Weights of a small GPT-style language model, trained from scratch on English Wikipedia.
Size: 9 layers, width 128, MLP 512 tanh GELU, vocabulary 525.
Each number is 200 + 20 x the weight over its row's rms, rounded and kept within 0 to 999. Layers, rows and columns count from 0. The size before them is the row's rms in percent of the matrix's.

# up: layer 6 MLP up, 512x128, rms 0.181, rows 22-74, columns 64-127
# down: layer 6 MLP down (transposed), 512x128, rms 0.19, rows 22-73, columns 64-127
up22,099,199,189,209,207,196,222,200,201,188,167,203,212,190,211,197,186,240,199,226,212,204,172,200,213,196,263,199,217,213,209,229,175,199,211,210,180,254,184,221,205,226,220,192,191,198,240,192,183,227,186,221,204,193,199,217,210,208,193,205,196,203,241,186,215
down22,100,199,206,211,195,203,196,188,214,208,238,205,217,192,199,159,239,187,196,175,196,198,196,192,187,196,120,228,203,196,208,201,230,208,192,209,182,173,200,211,187,151,214,205,212,206,198,212,206,187,177,235,237,179,183,214,175,207,168,198,205,210,184,230,200
up23,097,231,208,173,168,190,182,183,182,191,201,206,190,186,260,149,197,189,238,184,200,195,211,214,194,198,181,205,160,177,200,186,202,214,183,169,203,192,211,187,189,213,226,182,168,200,219,208,222,221,183,187,185,216,202,193,193,172,233,179,157,198,217,200,187
down23,105,150,243,189,174,197,201,168,183,201,215,195,241,202,206,164,195,177,152,229,225,224,199,198,219,221,195,175,194,209,191,199,222,202,188,199,234,190,233,177,209,200,185,177,204,231,234,180,193,202,252,179,171,191,200,207,204,217,191,235,181,217,198,194,200
up24,099,193,206,178,205,234,189,199,200,161,209,188,217,161,207,218,213,235,220,224,190,195,204,190,206,168,226,221,212,186,217,227,197,207,220,218,195,172,187,212,176,196,206,172,211,178,246,226,190,171,196,211,215,182,193,201,205,225,191,208,191,179,176,242,220
down24,084,214,217,205,160,205,182,230,178,184,186,228,192,189,196,200,201,218,194,210,181,234,212,224,215,214,222,224,173,177,223,183,238,237,176,210,176,189,222,195,233,199,200,183,196,197,207,192,205,191,199,172,221,183,211,167,207,192,191,196,205,200,228,175,215
up25,101,215,212,188,192,205,227,202,193,215,179,190,205,204,223,210,199,207,175,204,185,174,245,227,232,194,193,210,177,217,224,199,209,199,180,202,226,181,188,169,175,208,206,246,206,189,208,205,193,218,198,222,211,191,225,220,206,201,206,212,191,164,152,181,194
down25,106,213,167,222,172,183,194,209,204,196,177,200,178,217,172,208,213,210,171,221,214,198,208,189,201,211,173,206,194,202,183,169,185,206,193,197,210,203,198,238,220,196,133,174,204,231,199,220,196,201,213,251,222,204,193,220,206,168,213,204,226,195,181,201,185
up26,092,172,208,189,222,208,242,212,190,196,222,185,187,206,239,201,219,191,219,187,197,189,172,216,204,220,235,245,200,197,210,216,186,204,203,196,184,205,183,216,195,186,219,148,179,239,208,189,213,192,217,189,169,195,192,207,226,174,183,185,221,190,200,151,250
down26,097,197,222,192,154,214,207,188,183,191,223,165,230,226,189,182,210,177,191,186,205,184,204,201,208,187,192,208,135,169,194,214,240,208,201,200,211,246,209,209,221,223,174,186,195,197,181,180,199,180,205,185,235,227,204,191,198,201,237,182,197,158,220,188,215
up27,095,234,209,194,227,213,211,194,190,192,183,181,210,182,259,167,190,195,232,205,206,193,219,226,220,195,182,211,194,173,193,177,210,206,203,181,201,195,191,188,215,228,178,171,206,206,170,219,206,206,190,209,219,217,193,193,172,188,193,204,222,180,213,225,170
down27,106,210,194,196,162,190,224,199,209,198,183,159,207,175,211,204,185,187,230,174,199,193,147,187,245,165,226,186,218,209,162,229,208,161,200,191,182,206,238,194,188,199,176,179,186,227,182,229,209,220,180,211,192,224,203,196,174,245,221,216,192,199,207,210,218
up28,108,214,207,197,184,199,214,212,176,207,206,194,193,195,183,192,224,256,210,225,178,210,217,198,169,215,200,228,168,215,218,205,203,204,181,185,205,201,177,177,197,179,224,161,201,211,208,185,156,189,181,202,178,162,214,216,188,227,226,187,192,211,208,209,201
down28,104,193,191,187,218,200,203,181,185,184,204,243,204,207,211,212,186,190,178,196,212,221,202,204,187,197,201,232,212,196,211,208,221,216,200,202,216,235,202,224,218,193,159,231,244,230,181,193,204,220,229,213,200,225,207,185,209,217,180,231,233,221,194,220,180
up29,097,225,175,212,231,208,191,176,209,198,219,179,172,163,193,197,187,199,185,205,215,157,211,233,204,189,231,195,194,214,222,210,180,169,185,209,185,185,203,211,157,193,219,173,187,210,197,194,213,196,198,179,201,185,224,234,186,225,194,176,224,168,229,192,225
down29,100,200,179,208,194,210,218,186,219,171,202,182,179,187,217,210,173,192,188,196,223,229,203,219,180,173,216,180,213,218,199,194,176,174,199,192,178,217,204,198,205,207,180,192,218,182,242,225,185,217,194,234,222,200,206,200,200,182,238,154,177,197,171,217,209
up30,103,197,176,138,187,206,183,214,218,229,203,184,169,194,190,193,179,214,193,220,180,217,183,183,176,158,203,204,159,199,195,210,217,204,204,179,179,222,161,218,215,229,218,198,215,202,213,180,199,182,196,211,187,188,186,247,209,223,184,179,246,226,208,178,183
down30,105,218,206,162,207,194,167,185,212,192,184,240,171,171,233,204,201,204,189,204,230,190,164,182,151,179,183,190,204,209,207,173,204,163,178,210,217,194,212,225,200,188,177,168,181,194,215,199,219,204,243,200,213,233,191,186,217,233,213,216,200,202,191,184,203
up31,094,184,189,190,171,187,204,191,211,217,199,151,198,187,170,232,211,191,202,221,187,182,194,176,208,213,182,187,227,213,189,193,171,199,201,211,240,183,175,204,205,195,197,178,203,184,221,223,216,211,192,176,201,221,216,229,201,199,183,192,191,193,216,179,188
down31,100,213,187,172,207,191,185,187,203,190,211,233,191,199,212,208,215,199,158,202,190,233,220,191,221,210,225,220,236,233,234,211,209,222,193,194,188,225,229,231,213,214,211,248,215,193,227,221,220,206,217,207,214,185,186,215,205,212,202,193,176,210,209,208,186
up32,100,226,207,205,203,182,191,203,217,175,195,181,215,163,214,213,182,197,229,218,179,183,196,218,184,157,212,198,182,188,210,187,210,175,190,191,246,196,202,191,209,212,214,218,225,192,179,194,228,198,177,197,180,171,184,199,191,209,172,232,217,211,201,198,167
down32,113,154,199,201,194,189,173,185,213,181,188,213,206,179,194,140,173,211,223,220,224,195,234,194,186,183,224,156,204,210,220,226,189,177,207,191,183,221,204,223,202,204,185,216,153,187,201,152,195,205,194,212,204,180,227,218,220,215,190,221,197,217,209,196,188
up33,101,197,219,229,206,242,192,227,228,164,185,204,169,168,204,175,169,216,227,191,194,207,199,212,197,184,209,209,215,186,227,154,157,231,203,198,221,214,228,200,185,221,212,224,225,177,188,214,213,219,177,208,188,213,200,190,191,221,166,216,199,212,181,186,206
down33,100,184,202,220,213,173,193,193,233,215,216,186,235,222,216,201,230,196,166,172,198,200,192,206,210,166,220,210,218,236,181,209,190,194,171,209,197,204,196,169,186,187,211,219,220,179,200,213,212,234,189,208,196,202,203,179,191,196,177,187,203,161,207,214,229
up34,098,206,249,205,169,184,204,201,186,199,180,195,193,192,202,166,178,224,214,198,199,209,225,179,213,230,198,191,180,217,192,148,214,212,215,188,207,197,206,186,236,203,218,207,191,160,178,183,211,193,222,184,196,234,230,221,184,199,230,205,205,232,192,225,190
down34,105,158,226,200,201,200,238,195,203,198,188,187,169,161,189,220,200,218,184,221,215,182,221,204,191,210,207,171,207,166,181,205,219,207,180,201,219,207,215,222,173,210,190,231,201,224,174,188,192,207,179,209,211,205,202,173,199,229,188,190,193,170,181,198,207
up35,097,195,218,210,202,185,237,198,198,227,228,201,196,206,196,167,181,217,208,163,177,209,184,196,208,239,198,213,226,193,179,188,206,179,228,210,209,205,230,197,187,203,186,162,210,215,198,166,216,156,221,229,191,206,216,192,211,227,197,216,189,170,172,215,247
down35,100,203,209,194,191,205,195,195,163,177,177,201,212,194,202,193,203,192,167,175,210,197,167,184,245,228,205,185,182,231,179,194,203,193,198,188,205,226,174,238,176,200,197,198,216,186,208,164,192,194,172,216,224,211,215,228,187,156,166,203,211,209,208,179,182
up36,086,195,212,197,201,188,165,211,160,184,192,215,192,182,201,193,184,210,204,224,186,211,214,213,230,180,216,214,205,204,181,210,188,191,232,180,227,207,205,198,201,195,175,213,245,193,212,194,200,194,169,221,212,193,208,236,215,191,197,206,199,193,200,190,217
down36,095,164,155,188,196,181,170,205,171,205,207,195,215,200,207,182,201,175,175,189,195,198,207,209,199,165,219,186,209,182,219,211,220,204,196,192,185,193,210,234,200,185,204,192,198,223,168,191,175,193,150,191,195,204,178,225,167,163,173,219,214,191,208,179,210
up37,103,194,173,191,194,209,183,188,183,191,204,205,152,203,206,227,190,181,208,225,189,172,183,204,218,186,230,181,196,162,233,205,209,226,239,211,177,194,162,208,198,216,195,211,220,204,208,206,220,253,199,184,183,240,186,225,193,197,198,192,172,199,207,215,197
down37,107,180,210,204,228,213,180,179,182,220,181,193,208,181,183,235,201,198,219,128,207,174,190,224,201,188,212,211,194,175,188,202,191,198,218,201,199,226,193,192,224,209,231,210,205,196,239,203,236,225,203,172,198,213,181,190,181,198,179,256,220,199,198,167,207
up38,097,230,234,167,234,185,197,224,177,204,206,214,202,228,200,195,167,213,203,162,201,198,198,195,246,189,210,199,210,192,199,231,198,175,211,217,209,204,178,259,230,234,191,160,156,187,217,217,184,199,199,177,159,179,193,216,202,163,209,194,215,207,174,216,196
down38,096,232,197,181,217,206,186,215,174,196,232,195,212,215,167,210,191,219,153,196,196,214,212,199,213,216,205,214,224,212,148,187,200,229,199,163,193,165,207,182,199,227,216,229,198,190,178,197,211,185,190,187,226,223,193,196,214,215,182,187,207,227,229,189,203
up39,097,175,180,170,218,176,204,237,174,203,194,196,213,209,212,178,197,222,211,199,187,219,195,201,177,172,174,165,236,218,217,230,189,195,181,200,178,187,214,198,204,243,211,190,164,174,181,181,207,219,212,204,214,245,201,175,212,181,143,196,236,216,213,187,161
down39,104,185,197,197,192,194,203,216,205,182,220,189,178,180,190,189,225,186,236,212,225,211,202,215,166,156,210,193,192,182,214,196,191,221,178,184,189,227,240,217,219,208,219,212,194,175,191,233,214,215,187,206,208,211,220,196,239,200,199,197,195,195,253,212,205
up40,102,181,197,173,220,218,181,182,191,189,223,227,209,187,159,187,193,216,215,196,208,182,213,234,233,177,210,202,222,191,193,179,187,212,231,220,174,172,189,205,178,191,157,208,173,219,231,205,184,190,173,209,184,194,185,167,211,162,213,179,226,219,214,206,212
down40,102,208,231,177,219,201,201,195,218,200,174,192,161,178,206,163,195,203,195,168,176,206,186,178,213,193,171,215,201,172,226,179,176,212,240,222,194,186,222,174,224,209,197,189,213,202,193,211,219,226,186,217,192,152,193,225,172,204,197,213,217,175,191,213,230
up41,100,191,216,179,193,192,160,197,187,205,205,218,235,191,235,200,219,200,212,223,195,210,238,204,199,208,180,196,162,214,201,189,173,208,208,185,187,188,206,177,167,202,247,209,185,192,186,232,167,174,238,230,190,217,235,229,197,170,202,193,189,212,218,205,186
down41,101,165,172,183,215,189,173,192,172,187,214,224,185,177,166,227,212,208,234,204,217,203,176,183,195,218,199,163,180,178,194,207,243,207,194,227,217,207,213,175,242,223,203,214,191,227,178,168,211,238,180,204,208,178,196,182,166,206,187,198,214,200,198,203,186
up42,106,209,193,208,164,178,188,168,242,227,174,193,209,196,199,201,194,200,235,211,148,208,198,238,241,220,213,178,208,187,211,173,229,189,192,220,239,199,215,214,200,153,185,208,185,184,208,206,219,142,199,217,179,232,226,210,197,232,191,230,214,197,219,218,165
down42,106,214,202,211,207,226,230,203,222,203,233,188,207,167,212,207,198,221,203,226,230,209,184,175,175,189,190,192,191,177,266,239,186,160,195,210,192,170,214,186,213,226,180,192,192,228,204,230,212,197,167,190,209,200,198,146,178,195,239,220,208,239,172,190,232
up43,093,224,217,189,192,215,178,161,215,209,214,215,205,179,215,180,161,190,184,221,239,197,207,200,231,186,169,203,232,192,230,224,195,192,202,227,208,166,180,189,191,212,196,191,211,200,195,181,191,213,196,198,210,214,214,242,190,177,199,183,234,191,217,196,189
down43,083,211,177,216,204,190,218,225,213,170,222,169,198,171,195,187,181,215,185,171,175,213,165,174,202,192,171,203,202,209,182,184,205,211,220,181,234,218,194,219,184,198,200,214,193,171,182,185,210,191,194,213,211,201,174,237,197,238,197,222,212,189,223,195,197
up44,103,217,227,182,206,196,180,164,232,180,202,214,219,222,186,181,183,201,196,196,218,190,185,187,167,177,162,202,226,198,187,216,201,217,208,233,224,202,213,172,227,188,215,192,218,199,221,205,216,232,207,181,204,220,176,221,174,178,208,198,216,212,177,180,233
down44,105,155,207,212,200,172,219,188,207,177,178,187,202,196,197,159,212,184,186,213,185,199,163,184,196,180,215,210,224,221,201,219,206,213,179,189,195,214,193,202,206,183,183,202,172,211,197,199,236,182,198,217,177,183,225,206,226,180,202,177,217,213,217,223,181
up45,098,199,225,218,193,207,193,214,167,174,199,239,180,169,175,198,206,227,215,207,200,183,165,207,235,165,165,187,189,173,210,180,164,221,212,229,230,207,218,161,207,186,196,207,216,209,189,202,187,210,153,186,179,173,209,215,207,206,196,190,202,212,212,208,224
down45,098,249,179,216,210,189,221,202,180,174,215,181,243,193,229,211,235,211,205,216,202,193,210,206,196,203,190,207,173,177,214,213,181,158,178,197,218,194,185,240,204,177,189,216,199,210,207,191,194,194,214,200,201,218,200,192,182,222,190,211,176,158,177,209,200
up46,105,195,209,203,191,220,182,226,183,212,225,182,186,192,197,201,219,150,237,208,191,173,216,239,180,219,192,188,181,179,160,192,184,187,203,213,226,217,180,203,205,214,201,220,206,177,193,223,234,193,203,214,183,175,217,226,208,177,229,210,194,188,150,173,214
down46,102,167,235,177,184,193,200,237,220,199,207,236,226,187,184,182,191,214,236,181,215,201,186,206,226,181,178,202,200,176,201,216,207,193,175,166,175,188,177,251,201,197,173,167,208,192,200,197,223,159,213,197,242,192,220,198,246,194,172,217,221,204,185,189,211
up47,101,215,184,172,217,221,184,189,164,202,179,206,203,221,229,189,227,226,211,215,223,222,190,208,195,209,184,204,173,212,228,203,219,251,154,150,211,169,182,213,161,158,194,242,188,196,227,216,167,185,201,196,156,190,221,182,214,207,188,201,200,184,198,198,164
down47,101,216,164,205,206,209,182,189,198,207,187,180,218,187,167,231,216,219,172,223,213,221,200,157,215,203,200,173,218,161,200,176,196,219,218,205,178,200,210,235,222,209,196,193,195,179,222,207,186,169,182,220,189,213,184,169,190,184,160,208,213,209,208,229,172
up48,098,206,216,182,173,194,184,214,160,231,227,215,160,201,184,168,209,200,185,204,237,199,200,199,231,184,231,200,232,231,195,190,178,191,177,224,180,172,213,187,234,199,169,215,206,234,208,197,168,225,208,228,165,193,214,205,169,205,216,213,218,173,226,219,173
down48,101,219,182,203,232,189,190,223,180,186,179,200,217,234,232,176,211,198,214,187,208,209,224,203,171,218,170,233,157,151,184,215,218,205,198,218,216,221,219,198,212,173,217,231,217,193,201,223,221,221,166,177,201,188,185,206,193,214,199,194,184,186,223,245,187
up49,104,221,236,171,194,238,187,247,214,142,206,222,177,205,212,194,186,186,228,218,193,201,189,204,194,200,203,212,197,175,195,167,192,188,197,238,205,198,193,197,203,158,191,195,216,190,223,198,188,238,198,217,165,220,157,163,201,216,198,213,222,209,181,200,198
down49,096,178,197,163,242,232,186,200,218,222,200,223,200,176,203,235,192,216,182,217,191,224,218,191,205,240,235,228,208,198,201,196,184,233,227,220,185,230,222,222,191,164,176,203,183,203,215,184,210,190,201,211,191,193,210,212,220,195,217,203,204,231,191,202,192
up50,102,203,209,203,223,218,208,191,205,199,198,211,259,189,221,237,241,216,201,207,197,198,181,213,243,171,212,193,217,206,224,194,209,172,180,191,209,209,209,163,176,232,224,209,212,238,211,187,200,173,236,204,195,199,219,191,188,199,196,216,209,194,221,209,203
down50,098,174,225,209,169,240,204,197,212,215,234,190,184,192,204,214,185,212,183,197,175,220,175,233,200,227,204,178,232,233,209,226,230,209,210,190,200,195,188,171,228,207,210,228,213,222,208,177,183,206,168,200,240,162,213,192,224,230,182,188,203,236,202,178,192
up51,100,213,179,210,208,205,174,208,173,209,173,202,201,176,207,206,219,204,210,230,203,198,193,203,200,227,206,202,196,191,211,191,184,234,190,249,205,166,178,188,200,229,220,197,186,169,209,182,196,208,185,209,199,173,198,169,184,248,239,205,170,191,217,186,172
down51,101,198,222,170,200,183,196,183,224,192,208,250,221,198,211,171,187,209,211,194,158,179,173,180,224,235,196,188,219,189,197,245,203,168,202,196,186,198,213,207,181,219,188,189,201,206,220,208,172,205,185,212,186,182,195,203,230,192,211,197,206,222,202,205,213
up52,099,221,176,206,237,210,224,199,192,202,245,216,236,216,219,177,211,216,200,172,174,163,194,204,214,190,177,163,198,187,164,168,195,195,204,205,179,168,190,205,174,213,217,193,179,212,200,192,196,209,167,239,196,191,189,199,225,223,234,163,179,225,210,191,172
down52,100,226,196,225,230,218,219,169,211,218,240,172,211,196,227,218,162,219,199,173,206,199,211,158,203,208,238,174,173,167,209,214,224,200,209,234,210,198,221,195,223,204,195,206,206,204,188,196,205,226,165,197,202,182,222,185,234,204,208,191,181,206,175,191,216
up53,099,178,187,165,213,215,201,217,230,170,207,190,217,218,217,184,177,172,214,200,194,194,195,209,186,149,209,224,180,185,198,183,169,184,210,200,230,229,204,251,182,227,195,215,229,184,189,207,195,203,178,196,185,227,166,237,163,194,212,234,182,198,192,177,187
down53,097,209,229,191,213,203,212,228,231,212,207,201,187,201,212,209,222,197,208,194,232,195,195,204,192,214,204,188,214,206,205,193,239,194,204,212,176,182,180,150,208,176,159,214,217,235,190,214,249,211,218,193,236,235,195,197,191,220,206,169,260,178,191,207,186
up54,103,234,231,180,166,190,206,197,203,221,217,179,199,214,199,187,154,190,251,218,182,220,208,213,210,205,189,176,200,211,196,211,220,228,179,197,188,180,206,202,177,201,247,213,227,196,183,194,194,225,205,212,235,223,212,220,220,191,210,185,175,207,196,164,184
down54,112,148,220,186,216,215,189,177,163,228,250,195,168,213,157,181,213,190,172,203,196,196,193,208,166,211,178,226,162,223,197,179,207,213,176,236,178,195,213,194,183,170,189,213,185,203,196,195,205,226,206,201,170,199,192,189,200,177,210,219,218,165,227,169,187
up55,102,222,196,214,192,207,200,188,169,219,220,194,202,208,200,185,243,190,173,190,196,176,224,194,218,174,219,199,209,235,152,216,227,185,226,187,219,193,172,204,195,201,178,206,222,181,224,189,211,221,222,214,172,240,187,219,178,179,197,173,205,206,224,194,167
down55,103,194,215,196,219,229,216,232,184,226,186,197,191,219,217,190,201,166,180,217,181,186,171,189,187,196,220,230,177,176,243,208,220,204,214,206,202,203,194,201,173,175,159,211,151,214,210,200,219,204,220,223,221,221,230,169,232,206,221,202,188,170,214,198,212
up56,104,190,197,242,204,215,226,193,193,215,156,187,233,217,203,199,241,177,193,197,186,168,207,205,196,208,180,167,170,183,184,220,212,193,184,190,162,201,227,184,192,196,217,220,224,167,189,179,219,212,202,193,169,222,199,196,231,177,246,216,240,204,206,175,217
down56,106,225,182,163,229,217,177,191,184,205,199,176,205,200,225,223,183,168,233,198,186,219,206,215,214,227,214,191,167,242,191,165,191,182,217,183,247,181,208,219,190,191,198,191,174,208,198,194,192,222,174,193,174,172,217,214,221,189,154,199,199,210,228,184,198
up57,095,228,226,217,206,202,194,230,206,203,242,221,201,205,191,222,198,191,204,207,198,198,206,199,179,224,185,248,223,191,161,177,191,190,225,205,225,218,203,205,200,213,239,193,215,198,210,183,196,176,193,215,166,206,203,229,208,198,229,196,174,211,191,166,187
down57,094,207,233,217,211,184,209,191,197,230,192,188,208,193,174,190,226,223,184,209,134,175,188,187,200,201,223,204,179,200,214,242,207,187,171,151,190,179,202,179,211,188,163,196,224,195,197,217,231,199,214,166,221,212,190,180,226,210,192,200,178,207,199,172,203
up58,102,179,229,191,196,213,186,180,187,237,220,173,169,193,209,218,184,178,209,213,184,227,221,195,209,211,206,191,247,175,182,198,181,174,234,231,199,193,187,209,197,206,218,188,200,200,185,201,204,172,213,189,185,205,235,238,225,189,200,193,234,188,184,227,208
down58,098,217,176,188,158,188,183,217,227,164,191,199,186,201,235,211,208,215,205,219,234,234,185,191,186,174,203,202,203,172,220,183,202,203,212,200,234,195,220,211,176,186,197,204,164,223,191,190,233,194,171,208,203,202,199,209,180,199,206,238,161,206,208,174,215
up59,100,177,198,218,189,231,237,212,183,196,193,214,217,177,255,196,190,216,208,170,201,214,211,153,176,172,194,201,212,186,188,189,189,210,236,186,196,169,198,208,187,212,210,218,231,213,200,221,243,226,212,195,206,186,183,170,189,157,197,221,188,202,208,204,208
down59,093,203,218,195,179,157,217,172,194,212,202,219,184,198,197,203,199,197,167,200,209,205,233,217,231,217,188,230,199,177,208,243,174,155,160,222,209,246,203,185,182,212,231,203,198,221,205,203,198,196,192,238,211,186,198,191,183,206,215,215,195,200,200,175,198
up60,092,215,174,180,205,223,156,168,205,211,206,222,192,218,206,177,209,195,217,213,221,191,224,169,215,201,206,189,187,204,215,237,203,178,181,235,232,187,244,208,208,185,195,201,188,221,184,177,188,233,220,189,216,172,216,186,210,199,219,188,217,172,193,200,198
down60,092,166,215,195,204,221,217,208,182,222,224,222,193,237,213,197,211,225,197,167,197,208,211,207,218,206,222,212,195,172,188,185,187,182,253,185,161,225,187,187,193,169,149,189,196,201,202,215,197,194,177,217,206,209,172,193,216,220,180,184,172,191,211,196,223
up61,092,229,165,189,190,199,217,208,204,201,220,164,189,220,167,213,208,197,157,225,220,204,223,207,168,236,201,222,200,211,211,182,195,214,233,248,189,204,171,186,200,221,193,180,227,200,179,181,235,191,211,201,197,188,189,204,207,193,212,228,206,165,207,227,189
down61,097,189,177,195,238,179,261,188,181,192,172,205,210,209,183,200,160,213,184,246,193,216,195,198,177,222,181,205,187,220,184,216,211,213,170,202,212,148,170,229,191,191,195,213,191,206,207,204,208,240,198,185,196,176,236,180,201,176,216,205,240,192,217,175,208
up62,105,211,208,214,215,200,210,176,200,223,161,197,214,197,240,189,200,194,217,210,212,215,209,224,191,210,214,194,214,232,224,223,188,165,196,217,168,226,193,227,159,188,203,207,184,228,207,200,192,230,216,193,170,209,210,196,177,189,154,197,208,207,184,195,198
down62,108,200,188,228,189,205,179,214,235,190,205,221,215,226,188,203,228,191,185,189,213,202,201,194,217,210,203,174,177,225,205,201,217,223,178,230,221,214,205,199,222,168,180,185,221,198,216,170,204,233,203,204,225,195,194,197,249,175,170,243,193,209,205,184,177
up63,100,231,204,210,204,226,181,223,244,216,193,201,218,223,218,206,233,192,187,219,193,208,197,217,192,191,197,257,191,205,207,173,162,190,197,198,223,247,202,174,230,239,183,228,182,204,183,198,193,201,194,227,205,211,199,238,191,199,194,197,200,219,197,168,206
down63,102,189,211,201,217,198,181,217,242,167,197,179,201,196,194,205,214,203,191,206,163,208,197,168,233,188,218,214,191,164,185,218,183,208,177,189,203,226,194,200,190,184,164,207,202,195,205,212,213,226,196,216,202,191,218,222,206,180,200,172,203,172,209,222,210
up64,104,202,201,195,185,206,177,175,202,176,207,188,195,181,221,204,226,179,193,174,211,191,194,191,209,157,195,176,230,151,235,200,164,210,212,196,253,219,202,226,191,227,222,195,178,189,190,192,205,198,216,207,179,238,216,196,205,182,181,239,204,182,184,192,196
down64,110,198,218,201,229,199,197,191,214,233,179,240,202,227,182,229,218,173,187,196,199,216,172,191,208,210,184,182,191,190,254,223,186,201,192,196,197,219,172,207,232,196,231,240,207,189,182,191,201,198,208,197,188,186,192,221,193,186,208,198,185,190,222,204,216
up65,098,190,218,190,208,209,203,210,195,241,199,198,174,193,207,178,224,189,216,182,193,242,187,191,178,225,210,208,221,203,206,184,163,247,207,201,208,235,186,179,207,198,209,181,170,205,206,212,179,202,171,232,225,205,214,211,205,200,193,208,209,190,216,180,203
down65,101,181,192,193,180,176,205,189,189,172,204,226,188,174,227,146,203,190,161,180,210,183,189,163,181,219,202,174,235,193,217,175,217,163,195,206,221,195,208,192,227,189,205,189,157,210,191,204,189,210,216,220,191,198,208,203,206,182,240,236,214,210,189,238,200
up66,104,232,230,196,166,187,162,199,208,167,193,204,191,204,159,211,257,208,221,198,196,226,202,187,173,204,204,200,191,214,184,225,180,214,251,201,207,190,180,173,232,188,215,187,205,212,223,168,215,206,212,213,187,243,217,181,159,191,196,192,204,176,186,187,221
down66,108,179,164,168,200,202,214,184,167,217,182,232,219,199,195,212,227,216,182,225,211,201,208,228,212,187,170,187,209,180,217,223,219,198,214,193,204,234,180,191,185,174,213,198,209,222,225,177,154,198,210,231,204,197,200,199,172,177,174,188,179,219,180,216,196
up67,095,237,192,189,186,188,206,203,207,191,206,205,175,193,230,167,199,216,214,211,184,217,211,180,214,192,181,186,212,225,175,196,151,238,187,219,167,185,236,156,163,179,203,180,213,203,178,211,192,179,213,202,219,233,202,205,207,190,219,171,192,197,209,215,177
down67,093,195,207,204,192,227,165,186,198,236,178,203,209,183,215,221,181,205,194,204,211,214,216,207,192,231,265,192,172,201,185,193,217,204,214,199,208,213,194,183,176,194,210,203,207,194,212,175,206,183,178,233,193,225,184,195,189,199,194,171,222,179,200,200,211
up68,101,201,190,186,184,211,207,199,185,209,203,181,193,198,181,199,198,184,194,181,186,182,225,221,192,196,176,187,202,184,225,199,182,221,195,172,180,204,148,170,158,242,177,208,212,214,200,180,183,211,209,234,205,185,223,221,224,220,199,223,217,181,185,201,192
down68,112,221,207,221,190,200,159,207,216,194,209,210,195,241,179,219,193,211,193,220,202,197,169,212,187,208,200,207,180,180,213,210,217,196,176,212,202,207,226,235,192,220,190,199,258,189,203,194,204,214,212,217,212,194,248,200,211,243,170,208,217,204,167,223,208
up69,097,201,211,205,220,182,222,178,196,176,204,205,180,191,196,179,174,232,211,190,206,231,191,206,205,186,180,201,198,167,188,191,229,217,196,227,209,230,195,207,198,200,243,217,163,206,163,227,184,188,175,207,220,212,180,238,192,234,191,180,213,189,186,232,203
down69,092,195,172,224,193,206,206,156,218,215,203,213,210,215,206,200,197,165,156,206,177,153,214,204,177,217,229,216,209,187,183,195,174,205,185,199,173,196,240,200,199,187,187,234,231,226,211,183,207,196,201,203,213,194,185,203,202,211,191,223,165,188,222,193,229
up70,102,145,210,174,180,166,191,219,224,204,198,199,200,199,197,172,183,167,174,203,186,208,178,214,220,209,184,191,193,222,208,150,172,196,252,202,195,210,167,199,180,196,244,204,202,194,233,190,233,206,184,196,233,215,182,226,211,189,188,235,247,209,184,210,206
down70,100,257,196,194,187,205,230,200,230,183,202,178,218,225,181,206,182,206,180,200,199,211,233,175,185,189,209,198,185,218,176,191,205,197,183,209,156,175,219,211,208,192,207,173,184,178,171,192,174,205,221,181,222,167,178,230,209,227,219,209,234,180,159,218,237
up71,094,179,189,213,183,200,172,203,198,165,197,193,201,210,200,197,207,188,190,176,188,212,220,178,188,186,211,204,227,196,223,209,215,210,237,228,181,195,189,214,168,246,209,240,195,227,221,143,182,179,197,193,222,197,169,216,200,179,192,230,219,210,184,208,225
down71,094,176,199,176,233,187,201,141,216,186,172,208,211,199,230,185,214,179,206,209,205,216,201,231,199,171,202,196,208,196,196,178,178,204,198,181,213,226,197,221,220,205,215,224,214,179,151,243,228,175,162,207,188,189,223,243,210,206,213,214,203,211,222,218,210
up72,103,213,173,203,198,211,207,230,198,197,220,173,194,168,210,172,201,148,207,204,143,197,173,156,221,200,223,218,163,213,201,200,208,200,203,233,186,217,218,204,203,207,196,240,201,184,209,209,220,217,210,183,198,226,216,212,199,192,161,215,171,179,215,210,199
down72,091,207,211,208,158,204,190,191,213,194,193,177,195,203,225,177,218,176,227,233,192,181,174,257,244,197,193,221,180,173,213,156,198,197,191,215,178,236,199,167,196,204,198,164,217,186,213,191,215,188,195,211,177,184,207,185,242,191,193,160,189,217,193,210,164
up73,107,214,187,200,204,159,205,233,209,251,206,192,185,190,212,201,197,207,191,209,192,220,209,213,215,159,176,201,214,204,193,219,207,205,190,185,250,216,195,157,182,201,216,256,224,217,183,208,181,217,188,215,175,201,184,200,236,202,218,235,170,213,215,169,197
down73,106,210,192,191,211,157,195,180,209,231,192,204,207,174,197,210,227,218,197,201,193,241,209,214,227,209,201,226,203,175,178,211,207,202,188,159,216,196,199,185,207,233,201,186,174,223,205,177,198,187,226,165,194,209,180,211,174,218,176,171,192,205,202,224,207
up74,104,219,203,182,196,214,208,213,232,160,204,225,177,200,211,163,214,194,223,209,196,205,210,206,187,221,195,212,191,206,192,200,187,195,170,183,204,186,177,200,189,212,207,197,212,166,214,165,236,196,210,221,178,220,188,220,190,195,187,207,206,222,163,169,185